Each number is 50 + 12 x the weight over its row's rms, rounded and kept within 0 to 99. Layers, rows and columns count from 0. The size before them is the row's rms in percent of the matrix's.

# layer 7 MLP up, 256x96, rms 0.181, rows 68-140, columns 0-95
096:47 59 47 69 69 36 59 54 54 61 66 40 67 47 71 71 43 51 37 57 53 61 56 34 52 56 18 54 45 56 61 57 62 57 46 40 27 59 54 27 53 37 50 42 41 60 47 54 60 54 35 40 26 48 62 68 43 46 40 50 55 51 48 42 67 51 56 47 64 49 60 43 37 52 13 45 42 66 78 53 35 51 52 48 63 47 44 36 54 44 48 68 63 70 51 72
107:38 25 41 41 44 38 35 60 32 45 41 46 31 50 51 50 57 34 61 55 57 73 44 68 40 44 56 54 68 52 67 46 60 55 53 54 61 71 51 49 62 86 40 51 63 46 60 37 58 49 53 67 41 49 63 43 62 79 51 64 42 53 39 37 78 41 44 39 41 34 47 55 43 54 43 48 53 49 44 47 55 23 62 63 50 34 49 38 70 42 33 65 64 55 35 40
096:36 47 17 65 48 52 69 53 49 59 56 47 52 59 48 47 52 43 31 45 53 72 49 55 73 61 67 46 86 54 33 39 50 57 55 37 67 48 51 84 37 38 58 61 51 35 44 36 48 43 49 37 50 39 57 45 51 74 53 56 25 36 54 44 49 58 50 48 46 37 54 37 70 46 40 64 35 52 54 37 46 55 54 43 54 42 37 51 66 57 47 53 81 46 58 63
095:64 62 41 51 49 49 33 50 32 59 56 68 45 52 56 44 65 59 60 46 45 30 37 28 56 52 59 63 62 40 40 41 53 56 47 76 71 48 60 36 63 43 61 30 43 49 59 72 66 42 58 47 53 55 62 17 70 46 56 63 57 53 52 38 48 49 39 46 46 56 39 67 63 41 71 48 48 36 57 49 30 37 62 69 43 58 56 52 71 32 46 50 31 44 38 25
091:60 55 36 37 49 57 38 66 53 66 67 56 61 68 52 55 37 42 37 53 46 42 68 34 47 44 48 38 18 50 58 69 61 64 47 63 50 24 64 63 61 41 60 53 51 54 57 54 46 71 44 43 52 33 34 41 42 42 50 31 53 41 46 46 54 61 37 60 53 24 58 18 45 45 50 58 36 53 26 60 59 53 52 54 49 76 39 43 52 34 44 62 63 29 38 55
098:69 70 46 40 38 41 56 51 55 59 40 28 60 34 44 31 51 61 43 63 59 48 44 55 59 35 52 57 37 67 37 51 52 54 46 26 61 49 40 55 43 35 31 36 64 36 48 62 22 60 59 60 38 50 49 36 48 58 15 30 55 46 62 45 56 52 52 55 42 56 50 48 40 48 71 40 35 31 50 53 36 54 70 44 40 44 42 86 61 55 44 47 62 39 58 58
097:37 37 60 53 54 56 32 57 46 49 66 41 29 63 39 60 54 48 28 44 33 55 53 71 49 67 68 49 52 64 40 63 47 37 44 44 51 52 55 49 53 30 50 31 30 48 61 57 63 42 59 61 77 54 32 61 49 50 50 70 27 51 61 51 45 60 25 63 49 36 52 54 53 58 46 49 60 51 78 70 44 35 52 27 47 34 50 41 50 67 65 56 44 34 50 70
092:46 30 53 62 51 46 48 38 48 70 39 43 52 49 14 55 35 40 54 37 44 65 54 54 53 43 40 71 27 50 55 42 57 70 55 45 57 49 63 61 61 36 56 50 33 59 39 57 72 44 67 37 46 45 55 26 41 65 47 59 41 47 31 51 69 30 41 59 46 57 54 47 50 54 66 72 62 56 40 34 42 42 49 49 51 61 51 42 73 41 52 63 83 44 59 30
097:48 79 37 35 39 53 50 59 76 28 59 66 50 47 61 46 44 51 58 57 58 55 50 23 42 58 58 46 58 55 51 66 32 62 53 42 55 55 48 58 23 34 40 51 62 61 44 23 44 51 19 63 50 48 58 72 58 40 54 65 48 30 68 67 38 54 56 63 60 56 43 31 45 55 42 34 50 40 43 48 57 44 46 50 39 35 60 65 32 43 41 36 44 51 61 33
087:51 73 43 58 72 65 50 66 38 62 60 48 75 43 61 51 49 49 36 73 62 40 48 24 40 51 52 67 44 43 34 50 41 54 27 56 53 47 57 54 45 59 49 33 50 44 66 54 50 60 83 39 46 41 47 53 59 40 47 33 59 48 71 61 60 37 51 41 33 36 73 42 42 57 71 68 34 62 56 36 48 70 45 63 47 52 42 61 53 38 38 43 35 38 37 55
096:48 38 54 52 54 33 47 56 37 49 62 42 63 44 60 41 36 44 35 55 39 53 45 58 47 69 36 63 73 49 52 49 45 61 59 34 44 62 66 28 60 55 47 50 45 42 48 67 50 43 54 55 73 28 35 32 54 50 52 52 48 42 85 61 37 26 50 78 45 50 55 38 40 68 61 32 65 58 42 43 47 74 49 42 57 51 37 71 71 70 56 43 59 41 62 58
097:59 49 30 44 40 67 33 38 52 47 52 66 60 75 39 51 50 46 47 56 53 25 41 61 61 76 54 50 34 46 44 57 42 43 35 85 58 40 55 58 53 38 45 44 53 54 73 50 71 56 52 48 56 48 63 52 52 61 55 66 28 41 54 42 38 52 47 31 43 48 60 58 56 51 42 47 41 39 65 56 33 56 58 50 32 45 65 52 41 53 79 37 51 34 21 69
093:65 49 78 50 51 45 55 42 36 38 53 43 30 52 39 53 65 45 58 85 51 32 50 60 46 58 53 41 43 51 55 49 32 65 69 55 63 60 45 45 51 49 41 37 47 65 28 60 53 43 22 27 63 55 37 37 23 44 74 56 33 52 47 45 55 53 43 50 53 51 49 25 43 56 47 52 57 31 66 54 41 35 33 62 41 60 49 52 66 65 73 47 47 61 56 50
098:62 66 52 58 54 29 39 71 40 45 58 57 62 74 39 52 35 61 41 51 60 56 68 64 35 56 35 47 45 37 40 51 54 55 36 35 45 24 49 63 55 37 60 57 59 65 42 29 40 38 49 64 46 57 50 63 46 21 49 51 73 45 60 39 59 38 90 61 42 45 56 63 44 53 67 52 49 47 48 45 53 71 45 62 47 46 46 63 47 67 45 68 39 49 32 43
108:37 57 42 59 48 38 50 38 63 39 50 40 58 64 51 71 67 42 37 29 24 68 60 38 44 31 65 49 68 43 56 41 42 53 40 56 27 33 25 36 51 26 52 53 29 54 61 57 55 61 56 29 35 60 37 36 54 63 59 46 44 64 45 51 57 40 49 46 46 53 66 76 63 59 71 43 43 54 43 75 52 37 47 49 53 33 48 54 48 49 45 71 52 40 42 59
097:53 51 58 61 50 23 60 50 52 58 61 47 55 42 57 47 50 68 53 71 82 47 41 58 62 46 57 61 45 67 46 47 36 66 45 44 50 44 68 48 40 34 58 35 59 59 68 61 47 47 58 44 31 52 35 53 58 47 37 47 56 45 48 39 80 37 62 45 45 36 50 36 40 63 74 63 92 33 59 58 51 62 68 60 56 33 54 47 44 46 48 64 65 64 44 60
106:62 41 40 58 53 51 38 54 50 69 40 35 82 59 79 47 51 52 47 39 68 65 63 60 63 45 26 56 63 69 48 66 62 44 53 38 67 42 54 51 43 64 48 49 46 49 39 50 53 53 37 26 39 34 51 63 35 60 38 24 61 64 50 59 37 34 49 47 54 43 57 43 68 46 40 59 59 47 49 41 59 41 62 30 64 42 61 31 79 64 42 53 52 56 40 51
097:43 52 22 44 66 30 50 27 57 54 71 72 37 53 33 36 56 78 44 55 42 57 42 62 53 45 74 50 48 39 54 77 69 44 38 62 45 52 28 55 66 53 35 52 40 54 61 43 53 64 47 32 58 53 70 38 47 55 52 52 35 44 36 34 61 50 39 36 33 47 47 35 55 41 45 34 45 46 46 46 66 78 52 70 62 54 45 45 40 43 44 44 45 41 56 47
102:39 24 23 54 41 63 53 51 52 61 48 57 56 45 42 65 58 40 25 55 47 53 58 50 59 67 28 37 47 52 60 32 40 46 53 49 44 44 60 46 55 64 64 43 65 34 47 41 58 55 54 42 67 47 52 31 46 71 66 65 55 37 45 62 41 31 70 69 44 55 37 54 58 65 51 48 21 51 58 51 34 57 64 70 39 53 42 26 46 73 65 40 49 61 48 67
096:50 48 63 60 75 29 62 52 51 50 52 45 51 38 22 34 32 59 54 78 56 41 43 57 55 62 54 58 38 47 36 38 38 41 38 55 55 36 54 26 47 45 55 41 48 48 65 30 54 65 63 24 45 59 24 51 45 41 53 28 41 47 40 52 19 46 31 55 63 70 42 38 47 56 47 60 47 49 64 49 61 66 60 52 47 65 53 30 45 52 47 40 42 55 42 70
096:43 34 56 45 36 47 54 63 62 42 55 61 34 46 68 52 69 68 65 43 30 66 55 43 51 45 38 45 48 55 85 59 46 65 44 32 59 55 57 55 33 46 45 56 63 63 57 51 41 46 55 86 51 31 59 47 34 53 61 44 21 58 34 44 41 50 39 60 58 49 41 72 69 52 47 56 39 48 68 78 59 71 46 51 46 55 40 45 48 45 70 44 51 49 42 39
093:65 38 47 32 36 63 66 57 65 55 61 46 59 47 48 49 57 47 28 35 47 59 56 86 41 34 33 62 50 37 24 32 45 67 48 61 46 67 44 40 59 66 61 40 22 54 41 74 35 49 49 47 50 61 45 20 47 36 52 39 38 38 59 55 47 40 38 61 51 41 39 62 55 48 44 63 61 46 59 52 47 43 56 32 49 50 30 34 61 40 43 49 54 49 73 55
093:54 73 58 46 44 39 73 53 41 38 36 36 51 46 72 52 46 54 47 73 47 61 45 47 50 43 53 69 32 34 32 66 58 69 64 41 46 37 69 71 46 42 66 42 48 56 50 59 65 29 36 74 55 50 38 55 56 69 36 35 73 34 33 43 27 46 42 52 33 40 47 63 28 47 47 42 41 40 37 50 39 45 58 44 39 38 47 28 58 38 44 50 50 54 51 47
101:62 57 54 20 46 47 60 52 48 63 55 46 45 61 50 56 58 42 31 42 56 58 35 45 41 36 52 33 49 54 43 61 54 52 57 48 37 52 39 43 61 32 54 44 42 56 48 49 78 66 46 14 29 18 73 50 48 56 65 46 42 48 54 59 54 33 51 44 63 36 65 52 63 33 63 49 47 29 63 34 49 48 45 39 56 40 60 59 48 77 26 58 44 47 60 66
089:36 42 58 44 58 50 52 27 32 51 60 47 71 46 54 70 30 48 54 33 40 65 41 38 45 48 38 47 56 50 50 45 56 71 50 60 29 56 50 32 63 59 39 70 55 47 81 62 58 57 62 48 75 56 61 65 59 56 43 51 47 44 50 39 60 53 45 60 29 45 49 43 39 57 52 51 75 72 53 56 42 81 60 52 31 46 33 50 47 62 60 65 58 62 38 28
104:40 61 34 35 50 28 72 53 29 62 44 56 43 66 39 70 47 20 42 47 52 28 44 53 47 50 73 66 47 54 43 49 36 51 43 34 52 64 30 47 56 38 37 54 35 46 33 70 61 67 63 44 37 41 44 73 56 58 51 42 49 49 55 31 39 53 49 36 45 44 39 68 53 57 61 46 63 45 64 76 48 38 61 48 47 59 59 37 29 55 47 58 56 33 59 66
108:53 61 63 33 58 37 32 52 44 62 47 63 29 48 25 59 43 22 57 70 59 44 39 48 54 45 31 48 49 47 43 40 37 43 62 55 37 51 50 34 45 56 53 43 52 65 42 47 52 68 58 58 57 50 42 40 62 41 56 26 37 31 59 47 46 80 44 46 64 27 31 49 48 56 82 52 34 33 35 40 31 52 43 54 48 70 31 61 58 37 52 52 45 66 51 47
103:42 63 68 49 56 52 52 70 49 37 34 33 70 74 48 51 40 49 57 26 36 36 51 62 43 63 37 60 50 50 45 67 58 48 54 59 43 45 54 49 66 43 28 60 40 57 64 47 46 56 58 39 54 49 69 52 68 69 56 77 57 34 45 44 54 25 68 55 43 36 63 66 45 67 73 52 17 50 54 51 60 61 59 59 56 63 31 37 58 48 49 60 63 41 55 46
110:58 36 33 34 54 50 61 41 39 36 69 66 35 37 55 43 61 77 57 70 59 45 36 69 31 62 38 66 51 65 66 60 53 55 66 41 54 42 30 62 76 49 43 52 45 58 39 59 33 53 47 53 50 38 50 65 46 43 47 48 45 74 60 43 53 74 59 48 54 46 73 41 68 56 21 57 42 63 41 36 67 30 45 57 50 62 48 45 43 42 54 36 44 52 58 47
107:66 59 67 46 72 54 63 38 39 57 75 77 34 67 47 47 58 38 55 58 59 35 79 52 45 42 44 73 45 51 54 56 56 55 57 64 39 64 46 38 48 48 54 50 48 45 42 48 35 69 51 38 50 64 62 52 36 61 35 77 38 62 35 61 52 51 52 55 52 49 31 67 48 33 45 48 47 56 56 50 40 44 51 72 48 50 36 56 17 39 59 47 65 44 37 72
089:41 67 42 48 62 27 47 70 47 58 56 48 53 52 59 45 29 37 30 58 36 46 54 46 63 46 40 55 61 46 44 38 36 50 49 29 64 49 47 34 52 43 34 53 53 61 38 68 47 48 24 59 29 49 50 45 45 42 55 20 72 52 54 51 46 47 66 38 47 73 67 64 48 45 52 25 37 29 57 45 55 62 39 75 53 60 47 28 48 36 22 43 44 47 44 56
092:48 75 27 52 62 59 71 72 47 56 59 25 51 40 66 46 48 31 61 49 35 14 62 39 47 43 48 55 63 53 52 40 55 48 47 52 62 52 65 36 36 40 47 47 40 57 53 47 46 49 46 47 44 30 47 57 58 55 43 39 44 48 51 81 73 23 50 47 48 39 63 54 31 55 47 45 33 46 42 60 58 68 47 54 49 64 44 46 57 49 22 59 58 42 31 65
086:58 53 47 56 34 63 65 44 43 56 39 46 59 66 37 35 43 53 51 59 48 34 32 41 27 45 47 67 41 50 64 62 55 40 54 56 37 34 45 41 75 38 38 56 38 45 43 55 61 65 41 36 23 38 39 58 30 45 63 69 69 61 30 53 38 36 77 52 51 74 53 40 62 45 54 36 36 40 52 45 43 54 37 39 47 55 45 50 34 37 38 62 42 59 39 77
093:44 45 66 51 38 65 55 55 59 43 37 64 54 61 47 38 38 26 60 45 63 53 64 68 55 55 56 66 44 38 61 59 59 62 62 37 51 40 46 70 42 31 40 67 37 67 50 42 34 42 44 35 34 43 44 39 51 71 28 49 40 40 65 46 53 37 51 73 51 37 38 61 72 43 40 52 45 68 34 66 35 44 40 18 58 49 49 43 57 54 32 70 55 44 49 67
104:54 53 38 59 54 50 59 41 68 61 53 54 72 56 56 44 46 56 46 51 54 47 47 45 60 53 40 56 61 37 55 42 60 24 30 53 52 57 41 25 47 40 40 28 63 51 34 40 47 48 35 51 47 45 63 52 61 37 29 63 55 65 53 49 40 48 43 36 29 54 49 36 23 77 40 28 64 46 66 56 35 33 30 54 55 67 41 31 60 54 63 49 58 32 27 68
102:55 23 50 36 45 62 40 47 54 39 62 56 27 41 52 33 54 59 44 33 62 53 30 53 55 51 46 56 45 47 65 47 47 37 58 41 61 62 62 41 39 48 58 30 56 53 48 51 45 34 37 47 34 80 50 56 59 46 47 36 36 77 73 37 49 37 61 53 47 38 67 48 48 60 58 44 45 69 67 44 49 38 32 37 35 38 59 59 47 46 30 41 79 49 55 79
102:40 35 47 29 54 54 44 53 30 48 69 58 49 63 64 32 41 63 41 55 82 40 45 38 31 47 58 44 35 78 58 41 64 46 48 52 72 54 19 45 62 68 44 63 44 63 48 76 54 62 40 47 41 55 57 65 52 53 44 60 57 61 48 56 54 49 44 63 67 35 60 56 49 55 40 34 31 36 49 41 47 51 53 28 57 72 51 52 30 55 55 46 50 42 36 63
105:66 54 48 47 59 33 65 40 48 59 63 46 31 51 56 59 39 45 37 47 69 59 54 48 42 50 79 34 53 80 49 71 40 56 27 33 44 67 50 68 36 47 61 46 46 46 36 49 61 75 43 50 66 59 44 41 58 30 49 67 51 45 55 64 62 50 64 63 65 29 50 45 69 40 51 34 54 45 48 33 37 41 55 31 56 55 41 62 55 49 61 66 52 57 74 35
103:52 28 45 45 24 23 53 61 34 46 45 33 44 33 50 53 63 35 48 50 33 60 24 65 37 74 36 66 50 40 34 52 23 46 38 40 44 41 30 61 56 74 58 70 57 63 46 64 66 66 56 52 55 53 40 47 37 53 51 49 46 57 51 57 35 62 65 74 55 49 60 44 43 41 47 52 47 53 72 58 34 50 45 45 36 40 52 51 44 62 45 67 42 49 42 62
099:30 52 63 46 53 58 39 62 33 47 43 48 55 46 19 51 57 72 60 71 54 30 42 40 54 28 37 57 55 33 62 29 57 58 64 45 71 45 46 65 52 54 52 42 44 35 38 31 47 57 52 67 54 52 41 56 56 74 48 33 72 45 33 57 46 36 53 42 61 63 44 54 46 59 70 47 37 44 61 49 32 21 38 67 45 36 39 53 39 61 32 52 38 49 46 46
103:49 56 32 54 56 55 61 56 63 61 85 52 52 48 61 70 49 54 55 47 56 54 43 64 48 75 31 44 24 47 49 57 37 47 34 71 52 41 65 49 31 37 43 60 65 55 65 67 59 35 53 48 40 52 64 37 59 53 46 51 61 74 31 42 44 49 47 34 38 53 57 61 60 55 51 58 73 60 36 60 52 43 29 59 38 63 51 42 53 29 31 74 61 36 54 58
094:42 61 41 47 67 48 60 57 47 32 61 45 50 50 46 48 30 62 51 56 34 40 52 56 42 50 71 37 39 54 65 47 69 29 66 35 70 49 54 40 35 49 49 59 55 47 64 43 35 49 51 45 52 50 88 82 33 68 63 28 33 70 52 43 31 42 52 44 55 60 54 45 46 53 48 45 39 71 62 67 47 47 42 39 28 40 47 53 48 56 51 26 48 33 55 58
099:54 53 43 27 64 50 46 66 42 32 56 62 52 35 59 33 51 54 46 26 51 31 57 61 29 45 53 57 47 48 64 55 41 39 65 47 29 38 58 29 56 53 41 60 43 27 42 59 40 39 54 60 41 47 47 58 37 34 36 65 36 64 25 40 39 86 41 50 17 54 46 41 46 38 58 36 60 54 47 44 40 62 59 62 49 39 65 40 55 59 70 48 50 57 48 52
101:44 35 77 47 50 18 48 54 62 36 59 64 61 77 46 54 60 43 50 34 40 36 55 41 25 63 63 38 56 59 52 59 52 39 50 68 42 39 33 37 62 40 55 68 41 69 67 70 53 49 56 33 55 62 33 48 55 60 60 46 50 62 38 45 27 48 50 57 48 55 33 24 41 49 53 60 60 41 71 55 56 69 56 70 49 39 53 32 56 52 41 40 54 50 41 47
094:70 64 53 46 45 49 38 41 49 73 59 56 60 68 64 50 35 45 51 37 82 69 51 28 49 46 48 44 34 26 47 51 56 53 46 33 55 65 38 41 51 56 65 63 63 61 66 43 67 53 64 57 44 42 36 39 45 49 41 57 50 33 57 44 57 50 37 61 38 54 51 64 56 22 49 69 45 84 57 68 50 71 55 58 44 61 50 43 42 63 53 51 58 26 38 46
113:41 62 63 54 57 51 50 52 35 27 22 35 43 58 77 53 53 54 42 45 55 42 70 63 37 67 45 50 52 37 39 41 56 47 55 45 43 38 34 41 73 47 50 50 45 51 72 44 05 41 53 44 56 53 55 28 58 51 66 60 54 57 53 38 55 33 34 53 54 46 43 57 42 44 44 59 43 75 66 55 53 39 47 67 49 39 64 50 38 39 50 63 69 38 61 68
094:33 57 35 47 54 57 50 61 61 54 56 40 48 50 54 50 49 74 65 51 65 49 38 52 47 44 59 77 68 56 50 40 48 78 55 25 62 23 47 33 67 39 66 44 39 52 66 45 63 54 43 56 39 62 56 38 44 33 57 37 46 35 44 66 52 38 53 32 64 28 55 43 44 70 56 45 68 46 60 45 37 64 38 31 55 40 39 59 60 75 67 61 49 48 39 47
098:29 58 32 49 67 63 79 52 19 46 57 61 40 41 56 48 44 69 30 60 54 81 49 56 47 37 33 56 69 38 50 38 50 43 46 41 39 25 29 46 61 54 54 71 52 48 43 70 55 60 45 51 58 53 59 42 35 53 44 75 45 59 61 44 48 47 50 45 42 38 55 56 48 46 54 44 66 45 31 53 32 62 35 38 59 52 54 38 52 39 36 41 69 69 63 48
108:57 69 48 42 43 56 37 65 58 61 51 42 40 66 61 51 41 39 44 30 44 33 51 47 56 67 29 65 66 37 65 39 49 68 48 41 47 47 50 41 49 55 62 57 39 52 41 42 28 41 50 41 33 41 50 47 33 44 42 67 34 60 59 63 31 36 37 74 45 55 66 77 45 83 40 35 66 45 41 43 54 43 79 59 48 61 58 52 43 39 52 64 62 56 44 61
105:55 50 61 18 58 49 54 51 51 68 66 63 41 51 42 36 21 64 38 63 67 46 28 47 67 52 77 49 40 33 24 47 37 49 47 64 62 37 50 32 62 51 47 60 63 45 63 46 71 67 48 47 41 43 57 39 49 55 40 58 28 61 49 41 40 50 37 59 58 59 32 50 58 40 40 57 53 45 59 38 21 43 46 57 52 68 43 48 60 58 36 48 43 66 67 51
097:29 39 48 26 56 34 38 57 50 39 61 27 71 43 58 50 41 48 45 35 41 31 45 52 48 54 51 58 45 27 37 51 41 44 55 42 45 22 44 41 53 61 69 39 68 38 56 31 51 47 73 55 47 37 37 57 50 45 57 65 66 56 35 56 53 61 51 64 59 62 76 46 29 47 44 47 49 42 40 43 36 26 49 54 38 76 55 66 53 54 53 68 63 48 38 68
097:74 40 47 66 56 50 58 60 43 49 42 44 48 40 46 56 51 49 55 50 53 59 57 67 51 68 70 43 60 31 67 37 40 41 50 33 49 50 51 52 34 60 29 18 33 56 50 61 55 59 43 59 70 63 26 47 61 46 60 56 51 66 43 64 45 66 67 42 32 40 37 37 32 51 46 65 57 50 43 51 33 47 41 55 65 46 55 69 41 32 76 60 36 33 69 63
101:49 31 70 40 33 42 49 66 64 65 53 43 55 47 60 42 49 25 61 60 30 58 34 61 39 50 30 51 49 59 29 53 42 43 50 63 52 46 39 49 48 56 63 53 47 77 80 48 49 66 40 47 56 46 63 58 26 60 70 64 70 49 37 41 31 45 62 50 46 64 51 47 52 55 41 37 46 73 51 50 48 50 54 59 72 28 49 29 66 35 63 45 55 49 59 66
093:45 64 63 35 47 60 48 55 59 50 50 63 56 53 54 56 71 45 67 58 57 52 76 50 55 54 44 47 64 28 49 64 40 60 32 67 48 74 38 58 59 62 39 31 42 43 43 46 51 59 61 67 65 67 36 44 62 58 43 45 40 65 80 38 39 59 36 46 48 51 71 39 51 38 64 53 67 50 72 52 73 59 47 19 31 57 57 45 41 41 46 32 59 43 47 50
095:52 59 57 43 44 61 49 49 74 57 33 48 36 44 56 37 47 50 45 68 62 58 39 50 49 27 39 51 50 33 52 57 50 43 66 68 36 63 59 85 43 86 40 59 52 26 43 54 38 58 39 75 51 33 57 40 50 41 45 64 55 51 65 60 46 56 67 75 48 69 34 49 45 49 62 56 47 53 58 34 50 63 65 53 55 57 62 47 59 70 49 58 47 38 37 68
106:62 52 36 48 30 35 77 45 50 50 43 52 40 62 52 55 50 58 57 25 55 62 46 42 58 55 59 66 72 39 31 54 46 31 45 59 59 60 74 46 48 58 51 39 57 43 33 31 25 47 64 60 61 70 46 44 55 38 26 31 21 72 48 48 38 28 48 65 67 47 60 49 49 42 53 58 51 48 40 52 43 62 45 61 48 49 43 27 70 60 40 38 45 48 42 47
098:28 55 39 51 54 33 63 69 46 50 38 33 62 64 21 54 57 42 49 50 77 56 39 50 45 38 60 40 59 60 61 39 66 60 40 55 44 82 60 81 67 55 43 50 61 60 49 45 35 44 53 34 39 52 44 50 48 54 58 37 61 36 40 58 46 49 50 66 36 52 71 78 56 42 43 46 45 66 51 53 59 60 56 36 57 39 52 47 56 62 47 51 52 48 42 15
104:55 69 41 44 54 53 45 49 60 38 38 56 70 41 37 70 62 39 49 61 53 20 55 58 49 49 33 47 53 71 80 53 65 53 37 59 65 57 59 35 47 53 26 39 30 53 52 63 47 52 44 12 54 34 52 52 48 52 62 40 47 44 41 48 49 53 64 57 55 38 59 44 75 41 66 53 45 34 40 29 81 57 44 57 46 54 53 67 38 36 52 53 46 62 55 45
097:60 63 68 42 47 53 63 55 55 54 29 48 48 47 36 39 46 73 52 57 39 59 53 40 47 64 38 50 67 42 61 49 61 32 63 59 56 54 32 55 73 43 31 40 44 67 53 44 52 62 35 39 79 52 48 67 45 35 42 46 46 68 75 58 48 54 37 33 44 42 35 38 51 66 44 46 36 60 62 52 26 67 51 58 50 50 55 60 69 69 51 45 21 48 47 27
104:46 35 70 68 59 38 54 47 23 43 49 53 57 47 34 25 36 34 43 45 33 71 48 62 43 54 37 52 49 56 42 57 32 61 30 63 40 65 43 54 55 48 47 43 71 44 39 22 57 35 54 43 40 21 40 37 47 56 49 58 42 58 38 51 34 41 47 59 61 19 47 54 58 31 41 45 40 49 47 49 51 59 39 48 27 41 60 36 40 62 52 47 32 62 53 37
107:67 56 51 52 55 51 52 85 52 56 39 34 60 56 63 51 35 43 23 44 34 54 62 68 63 61 47 47 45 26 59 46 60 51 59 65 46 37 51 41 39 46 46 36 43 57 29 51 29 60 46 34 68 75 46 61 54 63 75 47 57 68 39 65 48 64 49 41 41 49 71 63 48 59 39 62 57 53 69 54 45 46 43 59 50 37 41 62 47 63 33 40 62 35 43 72
095:68 51 45 41 49 47 42 68 53 69 49 48 57 39 56 53 40 59 60 38 65 28 40 62 46 51 74 57 32 64 44 52 52 46 51 44 28 66 51 43 32 54 46 73 73 54 60 48 50 46 42 27 51 59 69 56 40 72 72 50 38 45 49 30 66 57 55 41 42 43 56 85 56 46 45 57 46 36 31 60 27 48 63 52 62 36 49 44 67 71 39 50 55 57 52 56
095:39 64 53 42 31 49 48 33 50 70 53 37 41 56 42 29 43 35 59 69 53 60 57 62 60 56 54 61 36 69 58 39 49 69 60 39 60 55 69 56 52 50 45 51 44 32 64 27 65 37 32 59 42 24 58 65 48 69 48 26 60 48 45 52 53 67 28 60 67 71 59 47 42 64 27 51 42 72 64 57 50 65 47 45 55 49 49 65 34 43 50 39 37 59 53 46
110:43 43 42 50 54 53 35 48 52 81 29 31 46 53 58 52 55 34 51 57 62 15 62 71 63 29 51 69 43 54 40 40 39 39 45 47 68 59 47 37 33 39 69 60 64 60 46 46 41 54 50 64 61 41 60 47 38 52 36 38 53 51 56 62 51 54 57 72 45 47 79 51 45 37 57 54 64 56 52 41 49 48 63 34 51 41 74 43 34 37 62 43 44 24 42 58
100:57 55 25 46 53 57 62 65 39 69 76 41 68 47 31 53 35 70 39 43 58 37 44 67 48 61 47 37 73 50 43 36 63 53 36 62 48 43 60 53 30 53 45 37 42 72 49 69 39 42 34 57 51 45 56 56 44 47 51 52 30 33 49 60 44 46 39 48 39 41 21 56 32 49 72 58 41 49 22 44 43 47 64 49 49 47 76 47 46 30 55 59 58 57 49 42
107:48 37 50 64 40 75 56 41 60 40 65 29 26 50 42 42 45 57 50 53 33 61 31 51 41 38 55 62 66 54 54 36 47 42 55 46 48 62 47 55 52 56 32 54 48 30 74 45 50 42 61 62 25 57 56 80 49 55 42 38 60 56 51 48 39 49 53 37 55 45 54 42 67 37 39 62 65 52 42 72 32 26 37 26 45 59 52 60 55 45 42 50 80 63 62 35
093:55 42 67 55 59 46 38 45 09 58 45 57 44 50 62 46 29 54 52 42 49 66 43 35 41 69 47 49 40 50 45 58 56 47 55 52 41 44 35 57 27 37 32 43 66 52 65 52 32 52 34 37 31 37 62 57 42 69 40 35 38 44 63 44 26 49 44 35 65 40 48 45 33 54 59 48 35 59 26 60 43 68 36 51 48 61 61 47 37 68 73 49 59 45 64 59
107:54 37 59 61 50 37 53 38 41 35 29 73 74 49 44 40 64 41 47 58 50 57 50 58 81 50 47 46 50 58 49 49 36 54 50 40 42 50 55 60 63 39 69 63 43 47 56 81 65 42 33 47 53 69 43 48 54 63 30 53 41 53 32 44 52 34 46 42 66 53 71 71 49 79 32 60 27 56 49 51 70 68 33 34 60 57 47 40 62 46 54 51 55 43 55 41
098:64 65 43 58 33 38 53 54 52 25 39 63 45 32 37 35 29 55 55 61 40 57 55 48 64 59 42 55 47 56 48 43 47 60 47 40 46 74 49 62 45 69 42 63 47 31 56 49 49 26 64 56 52 71 45 39 70 74 34 66 55 68 39 52 32 51 45 68 46 57 42 55 25 57 41 44 34 42 58 50 41 46 54 46 36 70 44 56 47 48 41 39 61 75 40 26
098:40 56 56 50 43 37 59 47 57 51 65 40 30 51 63 35 34 41 55 51 65 33 50 43 53 45 61 26 49 67 49 30 37 38 54 37 58 65 50 58 66 25 46 50 55 55 55 59 47 33 38 66 52 42 30 62 44 42 33 63 49 39 58 61 48 49 42 31 62 60 45 49 40 36 61 66 52 57 46 58 12 62 59 61 48 72 63 43 55 18 35 49 52 36 66 51
096:56 53 55 45 35 52 48 39 61 44 65 51 54 46 57 46 55 50 73 58 47 59 55 80 62 68 39 50 37 54 43 58 59 41 41 54 43 42 51 33 43 48 46 54 64 27 30 40 38 72 59 55 30 40 51 56 71 68 46 61 42 61 47 66 53 47 62 48 62 61 55 64 52 28 73 67 15 64 43 50 29 59 41 62 52 68 56 62 32 52 34 52 44 43 62 66
106:41 39 44 56 61 55 44 50 37 11 36 34 58 59 74 36 57 50 76 59 58 63 47 55 42 64 37 63 63 59 46 51 49 63 65 51 62 58 62 51 57 56 45 48 59 63 48 49 53 59 52 69 64 53 61 49 44 43 65 46 53 40 63 33 64 69 57 63 58 41 66 61 49 44 70 73 51 52 50 60 44 54 73 62 70 64 68 66 63 34 42 38 44 36 62 62
104:51 44 37 62 41 45 64 34 45 41 48 46 42 64 33 30 58 44 47 76 51 51 48 24 52 81 40 48 59 46 47 59 43 36 67 62 54 68 61 43 55 66 44 54 43 36 33 43 66 57 67 60 43 45 61 36 34 48 40 34 70 26 52 43 52 63 55 65 31 54 44 77 51 59 57 38 52 53 58 76 74 46 50 51 36 57 48 33 58 53 63 62 38 56 45 49